Each number is 500 + 40 x the weight over its row's rms, rounded and kept within 0 to 999. Layers, rows and columns count from 0. Numbers have three digits each. The size before them is the row's rms in percent of the matrix's.

# layer 14 attention value, 128x128, rms 0.131, rows 16-63, columns 0-127
124:508518499510546502512506555464432514545455511462529441478583461528462478504433419490478531523496493513455437435536554464483464503573482493398542493503508536596459478546435471523503517542499489424539494446400578484510472528484507481553504484452512497457537476504479434518444543504532489515567494467485541495601530547495540464463496498498508516524485548500473531438473494459545547582448
131:495509438488546486513509454515381521624509430545476484503475475483508507560484469519533534498502510443526544440549491495509502485578615469471514535476487523472513540515467503408529527471521503508532437471495476486428495457541494517499468515484450479528542503553516505500467508457480515550438437523451487424441460494515511484445507484449479457578497492474447472483514467514474509385404
117:539432486587422504445471516504493513475535433497493535512531533447458506513550436517510482497518484530619595558465464581500504497454453517442516508484564503521566483525433537485510547470495491459537532450513525465508522503491582513425528480502481488496455511460476503564477487475512475533580504469527544496511519524525505494481574565450538459500528622515544525529489462456465498419516
119:521524440444512472475506521498532467477499489491546473482555476480512490423569569519488458465516486446457517518507539527476473466512431523522535476503519469593489554472477573484519524499455516554511542542480500457575480478506539521457516504613483515522545463493423482466550515575496505485537488455528535496534502489492462519636522506511510486498525462458430483457543536492629529403447
119:492473524571531454467500512546412413501456415495504518484465490520456475497524468536487470476491501536503510492501527508475497494534512509473467494527432463422457407514500505546582478540501555528542434545508443541455415554451512497561515513487426529537518480400589526543427474519491421470516459503544501502496528472457545458529452512540572512515498442510503542525489437502528485471424
126:539471526484487522491588481469551408508470529546411507491484452466504485508463435495475451493495478484418502502503575490510496463458496505463468458421574485484528479533483462518451527496473515427489554460490504499389472551446555486612495515513569502555565515459433516529502529543529464545443547518531470476482485506477504493468495455519556486437502404486546496464492461455531437545478
126:530563479464507538528563503484495460458492413508470508519488558504572470515471451497575513479491525481488461510506522525493446524419499467516495557537477558446474523556496453539554534503428479554546431519526458492510524530478585484506513521548524467500527579505485427459523525525506522382595518531483501505455481509519419443575516509481549496494500518498564571550451449556526524505434
126:579519570507445562424518471574478552486494552492508569440521489467452509488512461533452503499488444463412492505490507420525509532539523535448445505453513484403511436528531458517497526497520504436428460525452520494471497515463526436450481503523449526500456506496425540481538498528444472536408501502478521506530553519517492551422536488586492553546523431520508500546506422476456524512511
119:524561563480499525491494504492477468557486558491499422465551522556456441503527446492589523511506560428541516534479541458527527462437532515444532515508566527512525524462495482485428561499544512499489491459489411536526506473439507511515516471556434506515559432502385580479508448541487471515487486514477519524485559528522538478442532581489549490576555497513429518456483516500496557574483
123:431494524518572518584496461525495548466508494516553523487450568497511483470494506543435563464492474461553455518429528457508550448541535548527515484517519510458517535585478529491541503496471481462502467541504536547493513498516454524490464525511503425460542493457489521428460591398527592529494586476494496496590444498486487529480533475524465462397497547522460500476507471473480493534601
118:559477533486495474503539573504547454582513428488485471548542485475496513510519450568484499440499518390555535466576485516521546466556501512431504487504515456519515499385516522481443555498519557461536599514556489519511490485514598522492504494503419550515530540536494449479581448529500489493447502527549545464502554499486489529532446476508459488525510504519530529563531556546523524476581
131:481509555478481448518472425446493565572541439506500479510442478510497485452537498388555418517529499422506512464490513423460471517459486506505491471529597431503492509553483553488521592445463470502408479477518504493481483507487567441446509515464564537434520447424520500466524509459490519549503485492459515492515477498484562474498474516525544508534478458482568589544493551459486467454514
131:527492510494495476475479518510515451474523527525511536486510437501577528562440485429523427511498495407496493413485498416528522461526442491527515454518481481484525520558455491516391498485405484483518463476576487489423570544454404482508492462490412501498526490532556498453469452472540485430548486578505484508439483454516506515513462488471511518400542516537469529508496422509524526472506
118:417465543567548513512504496495507530509442513491464496473494499505489527501419429471485486417527511602461602495505529480488503481555533528548520438461461489518507427436532548443461512521432526481544443504454485506464529407493570472496484489503489425578510511487511515514551397440480529482511521519555490491514477487492525560473440463520513450505515457476493554466466488471577585485525
125:537570478450555467600552512496532562529558513527493475480514548446475530559498481551508476461505501494508493450525438557547561515521507506560465511471456514432509462556465475482540526470534441472472503468501536504496529565496602509529476504442550435536508500513535480532524544483452487535451478410501548503531523582482496495504508482505511453432498476488467542559463540518565550402400
118:500491543465555486547542497562535455448475499490533493491533552544441441523554423507526490479481441508433502521513524490492525495436562506444513597486501480547539404482508472487552570440564522522465494525494445490508477421449571539508519532522601468483508492435499495421490530502598472475493493495515503490420509516492541509445524564530534551519498523507429502535470514492429527562484
129:468474530370542522482483488524564523508559483474513491448551476482520492490538407544424503496511495505577602456496458460502548486461470511527480461564507512465471477502473512476430488553506468442516417467510506497551444562513569495492503468450534505507442482477455498389467511515531474495495451477482495461596484486475459532520496500417534517487542503519504515424501561550489502520581
121:576564474411531563461670494530486461522529538504521554516451477478515536499513459569516541512509483548444531534480488488521490519521506516557486501496456549503578486540494498464506533482527531517545570491490437526448542511468462555491507473498552445508508491471502465457493488539461454466488479539554539551439520543451492495533415572477494509466543555521446490580479503438518529529565
132:527480507531560502553504560475440492509558483471535499486431531485590468535473407500487522495512512570421544533527502477484473495522526518422517549559498496454514529441570510483516510537449461517460488516437475565450482446543539518494502523493494608472474507477506514550473468474553554547558494515490526507547480489425499363585506427513531467537491505549500532483515484489438525538536
127:455546469499580483486455520500507545600572441462543501446477466467467513478556535509564488444480553488525612505498515453477559447426548503546475539519430481478483497549513491520514535460422500539450582443542500475496524464516581543498484498503441456516571507474517473532482493507482489411567543511536496457496472455458511525408551493527482459477521507491551517486512473519576508519469
130:545471390454520490509503485546522383497441550456514501499512478435568504508607525462430467517482512430532504576457505493520499606550512471480506458456434513527518532514468479541446514522514519429494491479497473561489462499487495496469522525514532558529433517564542461486428539537490498456526526485469449529522438494499455512453550441554482533528510493517519521529532594494494566507539
128:442520515501513470528420540549490576419501535482425506563514457504487519513543450534438573517500460470537451507504542618506485521520440501484555487497468571518512467416537511513493484497427521452464565533453475480414478498542526533513482532564549549486404482512501525501569446476479484552432500548464478459493466475510506472465479551503488513517501479488488520413514557530488481419474
123:497467579516528427532502480513540447545484512540499496553588489516433486514426481490466542511467454476574506412556443509531442504521493513566502555503475457563455437482388500474497550490523447533514485505539581544461472478558449515489520508491427540513542513558513533509492491458491542534490497470439479509560513493551454490531540576523508489494480596464531513583554453495536480503516
125:540535516515580496481550508495437499498482556548506454524457496574518482473480518492443510534495523515565544596441481515479459461436502504511521552483477452386540483504506513482508505505513500529493533517492426492447484526499477459506474511580466561479544522541426526461551474504546510443511567514520535542514456541547564486531593514475555496553524504513498416413494543428501455463589
131:464544513452516530509447411513495553476491502490576506500494509483474525530537492421471466459492497519486566577534491521497468497562507515579464514457581491454488422497509514492463506509523536553496433429480466519464465499495490485518526469536423503563414567607537500516514446481453530457506564514555501580485476596507478434494545545457519513476467477511521465516511509485572490555427
114:519532551416483460506514478469535567483495525518433492487511522557531455497436570447456434484474457540440512528468472540503494546510483459433520513420485538477525510557462452498527466574426524527442529645507517550556548506481542478443477473462465501508449514486504505442517470529547496520538478521512459500490545492496572493498516472478523492564454574534477524416559522497492506474415
122:448496467415560503384477477470432478465461504549549491566477537474414508466414474500461479482483473524511515564530486447431472505537544544475437489572459486481455528549482530442456487513466408482496446477483454489480484461527536484527516514531482503565495481452445447510469582480543472514561566439512473486512464502458498504490514523568562465526493416496475522566470487451503487485470
123:484519541554530526503543464448447508464534516509572480551532490527577454441567447460531571485484487467497465490466455588466452438511483498479457448570591491576554516532543486465407452456521466500575509447541478495479441523505504499490505494536480464536490537472519475475559511560498437499483473449552460496526469571464433478541528509547506488527497488486471467458538485456459417476436
128:568401509532468501572564497538484475576544543476457454473502452558528484518460545520414488489509477517574520528501563640520504480469550459519451481488471480531512540531505532522464461526549502544420442532499483531535527520502480496523484512495512491601442506462482507444523576543457477549469446451520521555513456510505492493526537516486489460509527399466532461530527460500518567463487
126:492611428485507514477496487464492461519516438536512482484494523483531514435475557502480509461508515494398482531489547491516588550496457532467558500490468596556492536439481508436537517411457478499509413474477484439559490501539504454602523522484567544495439537521476463558480526508442460483474509552474480540552516596520477503573500455514483522569497567494503513456479491483483527469498
120:457514508558487518576531509481491476491440518499562497547428528484552497515438556466434431514525535471435437532512470506515533564477529449447515491523475463438474513471477523568532533513546496529579509490478472560530530513500543468513525473424461454515512553483458502489545496469475484483591509426491511430489503395510543500448539580519514477441528487500507391561488548448526465530461
124:502513426509538557438484462552537573463470460471476504496525536489474544446458516487458489489512427496515486507422506524492522527506510515544486530505542474474457477485446520441423422474551515496560434463604438456490523547492538535466485511472433502470473529434491477544478519531527462469516539481431507496485474457541484616462522531555486537573504524542457543516424478510507501449394
107:470512491521499538537472450499509487427537523440498484519523518453498565498559438418446481450515449517501528527522472509507569524501590491484476500538603488497478531405541510411514446467558513505466491440559478594547574561593509555466504496456530449555516484478532472503518472480498424541463512505430461483489492480492513466511511502468498516503511533522427523515584512506544471574506
123:532519535510564488453559480537503460456525534527561494487429536500505468434524522492356408477502538576427497522455464486507470493549538534536499516543540529503470445521514467474507505523424562459465475454522516509475462504489538522539510532515542437499509459540484493521506502489499565507531486534493511479501529458503563472453492547475437583578538534499499399519508498501534401410488
125:507422432533516502488440560542468494410477521514559503427528510445521489543528543414539510562507476488418483470512478479505594516474476481455529543516498452417528548499486514543466543460520503546436510479400520509385473515476454462526506475539519496439496520518494539507485458509516575473465526462510550510543477474504470495517479485488463465489514461452489531552452437571510548421549
122:546536486491523481542481464452440508504404486465517531461521479521472507455493521497495470487510507441413528502500469491477495542483517480529600514477505470533426559518451459466517481520503524529429600515489472439444501458533528497431490463442478579572461511482488432495461552496569497554464477452504565485505489521544507549398580537579439513578492498466538515445541477526516492530506
123:498486418469525501439584504548546513587498438455532491475466436488548551487445530515513545433499507479484516499521557498547490466517503520551534497473597544480473516468503504546512470468508565498481539428494499539510483545531462472465479498527475603418491507502451456573436535540497495534440522609445533528518455446488500479467476553500538537588480525549542519573518544522495472515504
130:539542457530516483480512599463494532456529495473420494413483481493551521464497489569445524490502469509496522508478443489487490500569525469555517546501492398540534489502533534502547464566502452443475453414448499497566490423512445459524484515463523445474546544522399548458486536463474458480550541486560508475512546498480541528453434494443499468471501524543494513564450571481427458479476
128:516478527530452560501512472467465464475482493487480497463500499487440520455457470546556561553526512503529431478460506542525443544499520452551485570508531504494526466476531477518517554518553519500484447512541488528521555407616498549604499513494502519439541533484423495446483504504438526528544481533483515486455490467498423500517496454476530569478538429457548482457522512532566488589381
130:455532508514499549561476442479588521499475457474487464480509469609553533416478492502520522521511533549560474532436462492495450526536469520466497483574483499510517471452525495490502517543540588524452409443526498499453467424487489537486484503521424536539518554465439491478509519512517448463563480490438484503519563476524490592513455466518504494529533546502497541489581411508465542400497
119:497467499473451488454519441506474509519543469507433476534441488508529454459480497465590486532538540478488478497468555476485487451455587487536470472463450489458421524453427473472422489482510512465605503539457536567557527508485438480496506502486485402478468415592501520527497558519500547518525448526446516561508542514503512555459500472547496418484488498501511511488585477460530549458433
127:542409505516549493477560534508510522488547449499468484591490500513508472450600567506488466479513475491540449502454502470486487489511489502470554487442453436460516490446502493510494497540487507547545481523543521494423464562482588555524520502459559509476510497524493505515430561476503474502430513469454505548483488502466515500489513493532484523539486669556577453520510560497457526519390
128:514506619554553494499538467490530470526556536498529489538476524528546545504480506474533476474502545526485543496480515603505454497430415554455455520530430560578503512501484521513549515506597514460442456499545519498513499548515558512484510496476432522474530478524551512446438511563511497543541471475390514522475442549492566479484496481555525551474516411472467515553478539468488525503572
130:408440481534582473544425456544478444387536436494494452481511459476550486431434508450453418530496484450538454422438518552508481477473503494435520551446540447493527498493481486468493521425513540451537493530536482485481507522521489477539472498519521470438513517547463451444501473454496506418496556561530494500525515541501501509540467515470455503531531510511494453520490583500578516479428
130:448488421521560474545489501552470438471500448491530533483475433575490510450568509443513596501512521568429522517482493522491494522447492506501468455548464430503474422439508549525513508470515521523468441510488521455474498487509379509450504506457567438483489447520487550518513524551477530437470487444460448481542495470512569531435484535499548556454516459479440446458497521475582509462514
134:556508494493530503494491579551449589433529547486465535561489486501475493489519591522547538492501470502475523527502545446501453419432484501416476503423559532532514519520484491490493468504486477503513531491536542459485558492547459541499487490476390524482494497451523435499575540597500430515589544490501523502498455499506483523420472414486600545479508544510479505458446507513537505523463
125:514464510410500484473493430464441472508486566560483514549486527522493480474481476522500562461503494533470532480494516458503522532478496508511519569477517575407470550427478517488456503543580543490505467427449526473427579497523567494582496472491535416454488526481535566472536527475521510551507472488456509508421493524489447511446520424487535455521506420481495504549479555564544419444526
120:514530429504469495399508558506392556507530503493561525491453482530478469530489431566527468539498518423521467523499490486518488526529442554488484491496552504440477475574518494536525522505578521529508446514501549482583507555458446500442520510562515529407415505478451440469489515426495447464490418506493495495459536544492488457564501573514466456536505481543535430469499501527457490453525
# layer 14 attention output (transposed), 128x128, rms 0.231, rows 16-63, columns 0-127
123:534431454453497463504521476527578521531534553526522491488449561474513454535460492429529568449429483483509510576552478496471534514458454525460548510527439427461443517477459471489471490410439572501440479460487504548484510465512450493450516609489509532520447538522501488441517479468496475484483516500474580528519505479511486571515487456528494465517492534528523486571529580439404505431521
137:540536459454462572550533514498534502516558527428488483550479535480544514410517537551563482492522522583509435465478515514468396555504518480463435531546459503544509520517575534492543497478506494445508526535448559523509484469509518540506533552550484470544470506442463489522505448467460447486566544449495490583527554504535413497569490502519539564501514448529462478495543510467469523600550
117:519521518432531516560457502436564453449482473529505527511491547555506486488487504535366476482521556489474478482549556489509501520542469538534544403505517595466503514427499490521480474476471456431436483498461457519473559509559499465550536477481514508504507512540522529428434511527590565459465547521501488487435438487514458579505412505510465482515512430496472530517525536500522466569539
121:428574519466496543551544634486478509524450487547536566544507476521527455507474454486492492509479541487501553522481496455509546488573501508517561567593428523460487499480493494517526587475467532526416455461469469480446542497491510492539522471467473551567458439469513480589480507443456490498512533562474447461485530491511513434438490473452429464523506440504562488510504529540490500439487
121:491534527474537482509535523590507494513536473500447475443575480404489515476488430538532439554489507533448491495515582530554507494465406483470537473416515519537514520576498525556447450486527493532490465538440542507460585517487468442482546538484494521446377488535506571490522468539422508502545546473500503528536443509527484552512517473512467565466519528557514502532526529496520552450542
126:482512525479563442531497517421514519490527536442513463504496463468456538525505453410477550521500495470466495478512448587545535513447467506470466477505534465473472468462498509493504496508534463508506521463525494532647507416520446534480426441493555486496501443501508553476515476562419524514504528369427487527527494449474463455456581490474469504483502499562529495540428563515471488480533
128:474487526460478494580515517506526531454455456482515446473526461474521520465501587519516510507526516472504521538473514463660508500534532492501486494510597465474542410519506515517463449478533419512413564509492543514493452452462503486490529515503444477475440417504510518442494495452474517557428503540470490513566556518488537564432547415530464535489516488425489556450512463469496481512484
126:540576512552537414487529438494526529519459475474567455457469418485455525514556459517530554542524455515474491564518482624436555562440490453588519443505477533567485492491464494500525475478471514504549475446529466560511564527536532529530469482452540447460517542471507527494525499446472554526458489491533511534523456474500471462567481528422514550427558472538449526492508511498473494549496
132:513520458544465425507489541470527478537537508516501517514393532460539471453521502457502447514590484482438483513515472531569513518415537508548570467530475492439494521532448454492514557502434515490493465503417494492558421505523457474543534514484473518521515501440467502472452507457454499469429519442505502413498454591477504500443513520475507539437514427540482419519540446417450507475514
127:574499464555435458496458442479485519520496411517476527492542481519460482491530462516463485433582493514568543487500478528476525485499572519506492504536485538488534554492487539468515478470503520505482613535585568556505517547559511518433540443532509524504458537533538434565521491510557439452526499500464470540465565425559521500525571505492496516507439525500489483462506510437424430451422
122:439464477541506525552466548476518457542503517552507519488463495503606493436488485466529480461501470521481471474473497510412489510469518533482481469570470499547483447521570484486479544518483476531452387419439466505420539410463500450447463439449514469487449476473514504545424545490506555517510523497483478443466434468470538505532532549459539516433452446505531555481525530463560544561533
139:465548514491515557564507544504542447483538524508529493512526449445454480474563545557388516497538447477538473524588452550558524511487590579472509455478510512464393505420589497524477475513468550468532490475472542517489532458506512457525457456512542558485507496500486536529528404527493470450525521533513537530527540487537488466477485528465437481464459505432531443470502410470524516509478
133:453470590490460480481527528532459535511519544558498479518498473530490491546498517556490504472506473507438479535460489532459489509523495584498519527501471486533449476542541538494480535533616468569407540524506581497596452569500558468439436494481513524451539452414454521519486513572498524510456553426464446578495515556512528563525451480541567491470488440504516474486476469454477484474492
118:517543463517536520501503578545504447522646535568544511504521458471462451502496517517457523533563518477609460469496495505488505491522488432514508515506482444514557529505511486522530566522561504551425508505556471509487471500484370547505509429421513535480511488545579515520496524545455495502516492441535492566466435458482485519574504460513553550490498488521496446508555555504476541539470
129:504422526477551526537531506489521468521529467443519518514498458563519521505518529452514509517471446484525544511467611454464422560506513529526475481570562552544432516522464497506502463455422544406531528460543539520491490483569523492502493492531501566520484477477537544556511443497420533519533488601433489529516496426473454514526543463511589539473494482447506475510525552535437541573506
129:499488481480510498499480513419504509528539458499413503441474514514474489432478521477508505592496482492550495495514504506571495470408550500540514463574554527423509463518489569559493494475486489487585495429450495506477552504517492507577509561435414525454500526524453432487542424415472526547412497413501506507536452508479478510492545512464476481495426509509451464526485538471502488404495
134:485540432595459435568473539520462527534451513489451552490472498500472547537484526497508541522518541504484439538523551536482486515529499631419552470472605451488516552509479473473516515464455528548460490513533462477509463459542499429496477497489477548450547575442521491570417484482496533508504506562523473482431554469526511487503454523492509504497458506432502521562461580463478494513430
125:465451449550503478569533520414510508456460529512481485499492497598476473502462481460552543489595509505484470493496540520571501491454558443517453548570536547533506519561504503495544476474584462443507501440491471469508442587605454434489449496480472479452478478519469504553490511504477532574493496500488501514526493549458562569497454503477525515476513516579498452445501528589504539434520
135:535442409487524497542451527532493497488442508566494519500602443519496499448552555512562525480517477451502459501499487501495471504462457532526547441431438469438528468530534492571518443519516570509542476495505507515505494468472442542476579497457523406516426583530472437484516486494506428438493486516492481531481535483513564609467493493563445567502514495483527468503486543516560560520499
128:453461532530452563572504524508504488521521508495452409549601519458454445543569536463502470504476503431527509486506569556490411535484455432472565456522508540482522513517553535498514509547492465475451546457422464554552424496486472505504536485564506604459482472487510521513495494440542512457511491526539431548479484491533528454528510526516508482514461417458540559522568468450501459491488
138:537482492481527425452470568504525514490471537535532375488484478539469544508376512547572576479504536544472576452475567570552506417483471536510477489495506451519504491475512454424493495535508489565554559397481498488468544499498566548502546495517488525522480491433485503465476526533546494515543531505493477483443586481474494455486494487454511511477466464522437548537488458507528539449470
139:539441485484630538523463521465463513551498430466502490488424502469526465489535470526467476460501510537416547473528456458525489528579532449509443478511489406496486481491490480513581484547504534495487455567576451464502575503460533529545527491470496540525507553453481456554469520479462527530570486458560495548480510438476558467479488473539513438488470567577467496548496467492553493571468
138:496486530431396451482550498512556492463535482523496521436427519475576479438475465480516480501470557443550506506461516447453495630448481592493480519503401488603543500484516532460438477515464477419518488515525563500494571518496477527447468503511449539476523496509495467489417467522519494451477524525500529508472483496501470456527482442532518504492454567482498520524450485463561471539437
135:535594446485452504528455535454537524494424503491402530469509556440543481521534492492476472469524516509491468464503469489542587463487515419550531472539494519472544486481482541542522505447517530470542495564513528507585458561501511597506516433472529502493487477481488494482416512489528498496484503511463449486448555507471450462447497510574526576388511516501559444536543464532550526424477
147:542476571556458510463528531504495483534458514475466463500525455522542487513481503563470537554497586487494475493502470523608491517459473455567567528557459511591507516505514433533499491453497444522576509483518527497533481495527365525508547535499544544498521507478546486486497516558472564548526448508486499458479529514497444462488468479573554464502571512394444517482577510481563545534485
124:522472480505568508505456514556527511567568464533511495472505470514450572592527480480460523509516523496529563559464487472495513463517484448496585541478489421437501515472472626459492483453504540478477512514478565467497491512494557553542389554463465425497508538502393512508517561525467574517503518559517505472522502489519415498460528500536491507461536439428468476507464493487559491529505
124:493528437559408506503576515488478527447580526411447480507564481467540594492459443553506508444518538476549479501514537511625518549423467502521522484480463451485502530511474500550535473484562549507458508468521544501478551485515513547537499490511573544504480521562564497459557468500449486491431494519471476544449551496472443473551480482465398511514480459516511500520482529495478548487440
135:470549526468481502466486506425531473485461509467503619493420484441512523559504418570502480476482569561400438472483509452564479514442490518460477580513553485446473441540447484483514496529473539490487505495485533533542493519558405453483516488477576528557500472532503442489596518451518512522526517517490447545431568536502525497420495529463474520537472477498486513458495521457518490527487
133:544540473438543587462537456415481490487528497534526536521451432467486535550557481493522503509520504512498522527521547504510464463547503577456525448462527486560513509511431489492543562455429459533544590502419486488458524492548478538456503476575503460522477431554453525538457467524474477546511497516509439456484491506483501402508487487519530609490542504556497443505477534559563520510425
126:499501503522492535521538486492490465493485458482592480454526636530473519476502594456573539554490510558533458532531450455529529470490571462521434499496479479471458490487450449476548452471516520511473447498563521505409496441481472549470528522489461539493494480423530534458500511505508548428547500516512452544458568534523558508416521428468463464516575436511485534472483522541451528479546
131:502525522465420480517458504554622492509549545489417497468498480522560488506494470483501503499508499483533572506444463557522498392542500529547524485476555536488458555475471453531485475544456508500544480500531528449529492501456529537483482524610484478485458472578561464460532546506503484540457511520470460505544449539468382562504514491495474472493540487574528507421575496528532514482427
126:561571538494481439460558460472498522470491504465468488473498512505479529470424482566481508538455532545500513480575491479479488456555458495497452511483460550476524566566462520521569514466510514480457462533453498466441519471526530435569491450516498518493500471501497535472559485483481533537436445494572444561461524447460479517536500489537563475423541421433491595470490468444403454494429
115:451467474549457482500503473521408488609493532504479517433436489595441492407479471582528468535498544504475543500471487497475419504472484515522487496436486551462546522489488441500517502477421533511551505509449490439491433453533452465527462486547527475484502536575474413476495469532485502516556454458501473532459513467407484512476497487442513474518484435446443497449430451504487507545495
128:560492508507508491638493442522470535512494463462429455466498526522465455540507477559523535600481458473547489407460527444515563492510398487495475536530487514507465555486501462526532516542510562505497450539512557541589539470533466535513532514454491500465498527521437504507505506515488482562501497533512480500507523511532436447522454545485464457442492461489500471380500525567543434439522
134:517492499482511525521525481489529451481452482534540546597469514587478517515466481519570537526435441493446475484456487552464446487584513531614538389526448567508516449526494473521441481547573485555520497530559469506516535519436555488520508520454501529479486483456540465452533456465512433451484457466408544516547493466578477482477467479497542539481485533472550481532545490517481519491455
136:496497452495515502515478518488540533465559593481495495520438538483530442505530509528510576504450468468598529552501498484500522487504466448511525499450454562463504481506493502466524571395492462491512428407512497535502552496478597500515471457524461471482501474489435490467616461465515487458567476523537468473453498446548441443472489485506523455504570507522483521555560506389542496488463
125:521507465533503507561507467460479576453433517512497382448542552539474426452469504472490519490491533503456478522527464561442468461534498469459434464542396469575463544587554520541518550524488473499534452450432498462510472494454472475464506476545523482520479471489511515479497443524470491475524500516575583431476548486535572509443507492504474461413557533465511541464467472464492479543500
137:526502484450420539528475467471487561552516469519516523614556481550539521487460516524517553485525567439552444483557525516461486461476533443456495482542562529502524538534482486473471504508422615520513491503510492527536500505490539514475480506451533533544525489522526484494476494532504556568484493575554519541530395455534525600564499558545497518436541519554492480465427487521481523441548
133:492543466455479445467490501456541512482469509510475474535459487433536531392574532551515519540515503472540543556518534521500492528528515477507513481543524510500575519501514464476532471493428512504550505566512472451514438434489461450493530533490511454495466432520500533459491572484447424534444461492486537510607526539512593468538548448563521401542501521590518546494440479515519443517552
131:498586480499470492448493549558485412536518489528568505496451488488500500509518526542448478530550519490485469447535504423578588476523476521446467505500459489524558507569486477474509517484452446540463488486427484503508433491557552468526523579466480477453468513483514469410516579477445463446433533552606459607476480457550525486514514510520499513420516526532518530452481509504489488513471
119:492544488547460430535530522465476379510534548539543448534518460459480509525517469502475482429554431587550502506499465496437477503540414536510460569512503480500492497458475518477467471552472420455509550535474562496498439457446490551553534493495509473549512515544448559549499443500488463466533561498548495435530484572468501489480446453537526508487560489496494551455486476521383515469501
118:538477531483511492470460510505591482519446516511510441454564530426447489483447464537426541466579432521445489433520510505530442490460477498483465493536568514487476509504497445476512515478486517392492476556405546481474610462477539567504485462454377501466497498518469495503517476521550489514527523523494448448518497462536555532468499545544517504486513501461532597502436552525496475475494
136:399537486467540468500574514510539495475519491497456462442488446522454467486535542459492474509496399589489562457436557431573506485458535557471540475499473531493482495524447512508538464473448580516562543487452455475463503546475444492487530525501558413497546489491495550497465481521538506427434559548564473528500578532472481533526487527498506487514474547483534411499510505487542486477426
134:535517565470446512516545468420522520588496516576469545497468519469491524515539500579538504508497478563513468447431454459503521480563513484528539443622513497464466534464504542526473485463499534553465505508509535471476503474445489465536480507485489584466526455457480489478460475545541462552554538441497517501512523510505489508464581445591531457459425489502540622427486509539506488466506
143:485540483457477562479554529544466484563489469566487472530485569472428447546466505519514473578513512491470465452521489533548532466540491494484480575516550546520565476480465487549522514573505571506552505529488499468537500547482446475554501532524465518513540563539534511502500425433524453432565526550504465541473516535487469454543486461465518442476481596618489522515496486518448544440419
132:474435499466517534440522485515505537573486515505511494489505484517503441489519496501441491374462518496524515468544509573457514508522489431487557503537530523483468477528454553483566552468537510474502531558439427475530505549449485400471459491462587462535501572532470568488504508412470566455418483501453504537518574489482522498446494503555492491542531405501472555547487508495459450482465
126:477543440536550482522553469544466496485564567406467449583463517515497552445552501490530557530511470523525461395455547519491460503507571528513444519555497482494539530451400480473523483510525443466583453556544536452500423485511522497489493467418554442514455508539538502496482484456506519536480512433456490512583516504519453496480489464535487500481535538435517498569487491469505470539445
120:514554512500449502542488494468470523513398461488475535476553534514544557495501539553499487509531477537428471548580472506476515549533525521465533492502508471574401570410433486509526461471495504468455480434483502482486519589521571478519560493514521454476489524476519536485583514462557489578488528526470499466540485579519538510483460500491450541468462598502467516471556494473525512532610
# layer 14 attention query, 128x128, rms 0.0823, rows 64-70, columns 0-127
091:534507533509528515491490463433534550488497479449442454480484543509446461505472551539597517528427520488415448496623546478580546555481453480495541500556445550493510520483543516449475536482504510511444503529555528550463478501426521499491473497424514482486517512500427444458502460502510481571518533494572430507474535516473459439444499478460459517482465603521505524491499515434457485434496
080:545501531531520437453527479432495461499482539467511493537379505523473568524502526464572507565464484491463468471524602491507496498572511496524495472487514575462521554487514549532472544527542480585476463534546502455480520440535531541514433452472537501446454543476468525472510541465473485490522531484497519512515459456449521442538480567464552454520552544515508484437448628575487531513473
083:482490446463478502495462473524514530456560473488503516519517469515552496429551454447469492401510432546568500447495459529494522462432522534520489532508549569487487414504460491489499443494454511527570522499425530531502504547555524528505497543531512579552553494497516515572420532541537551466563418506519491463442479480520546520531484493569485583465541396494456472493548473529555486471485
086:445499552430427517500509489550454512544510490479568510457592510496553464481501475506453492515538491510496530441491482536477483446516501461458569535477505454447537512540521425523581466456540532434555426478525540475497499522582459473511596555572477538498549560489500499552492502559574472470551457441516496540543490508532466577500497486507445505510508440440484514473525498421454435495497
079:544476533419508500539473516460553522452566518432446498520482473516515453499518461552513566406544432539501535491484513560486514452401499521514507523503517537490538418482477421468497490478472458541514496443452530551522491508541501460508624550505518541492501481500496477546503518482521530433553437520540470460548434409525487522539464476540472555504504514414477544470486430470511453456500
074:569503482488527445545520534454570505460448454517549482511414487480512486437473491553509476553445508517512533544522476408493463533526506572502492445555486535493456505436484514517377524521455460520474535499577542489567443520543498514508397459524510447473513501544532506446521464520491467501547577480510508591473501485438536480569509496532542483530455502495528503486542482600476544536512
084:442472477465594489538586465508457472482493516480529488489473433537482471572562470490545520438510469485506460540453564524495515501513500505593423596524466537506524460548511505517478415451527453490540436468529614480525530436516457505516509488538500564479517592479456527496471486563492502554499458536530434504474504482467530498502470514451500544574496534490513483445439494486419529523511
# layer 14 attention key, 128x128, rms 0.0817, rows 64-69, columns 0-127
071:503468524474510554531599469518462494525444519477526502558494524502475501513543532564508530536492557430509522621476546499522548485513571471533562527494471487502507449500481584436501472490525446497574493515514535481490430520530514460497427434464485414512493586467467495519567556538487578498606514599482536527497473476510496514515483535515465497471516469549548482545454553520510441498488
063:429556521525540521496533479555441544523510512482630457494568501466478519508495462558507420390496512490527534448495474497504512475525488445486522588481520504498512427519524516523448511474546558500638472470567500480543445518490516458518497489459516420479503504451522499504527447525501531472449480453518533469526500491523545471419542513493469458503588521417505503532575502476526511528490
081:496510607398451487458505519412468574541513429510432521436480435493500532451489483503498494578476467535507477460545455444540444487467449535437492438502461525458474479468419488521491510445511527513473484506483530522488572552494579411534526444477481458554556483469535494475468441471514494549497570525454462572517512487525518466495508509458489545477446536507507521492535555482533562503488
084:499545450516457476469481503499450461516456477528446540496405420477491503468444468432441534536490481512515493455549471486478459482494485525441440453511581557479507449522434450525499496534461539439438535496379456541503580511474503489542486516453497551506549430503527583497471534521505468490525409522429561472583442517489503479560482544502504530493517539534436508541497495476515499484460
082:519541482488472513462554577507532449451556462526415469452518526463432531419475507406427547456514535500516404437480415498507448509467465472494526512458510461466515486474463464501535487456476548575441526493468494533513549455455494473497508550504428518464537433491550511425465440535537482461423567481508503526496530572473493455479450495420554503524474449475479502507495489506530510532508
079:423451475458506549555503491494475431486479516427464422456482537496492451514550478523543489413509473468487482549553604502505536465562510496421498504515461481479530504500519593490474492536560451495500463473552544505523528502499506472491407431539526506518502536464511472446618499585502605534534495552505463527506555436517529512493551493536464522527505491568545502497489508474484435514514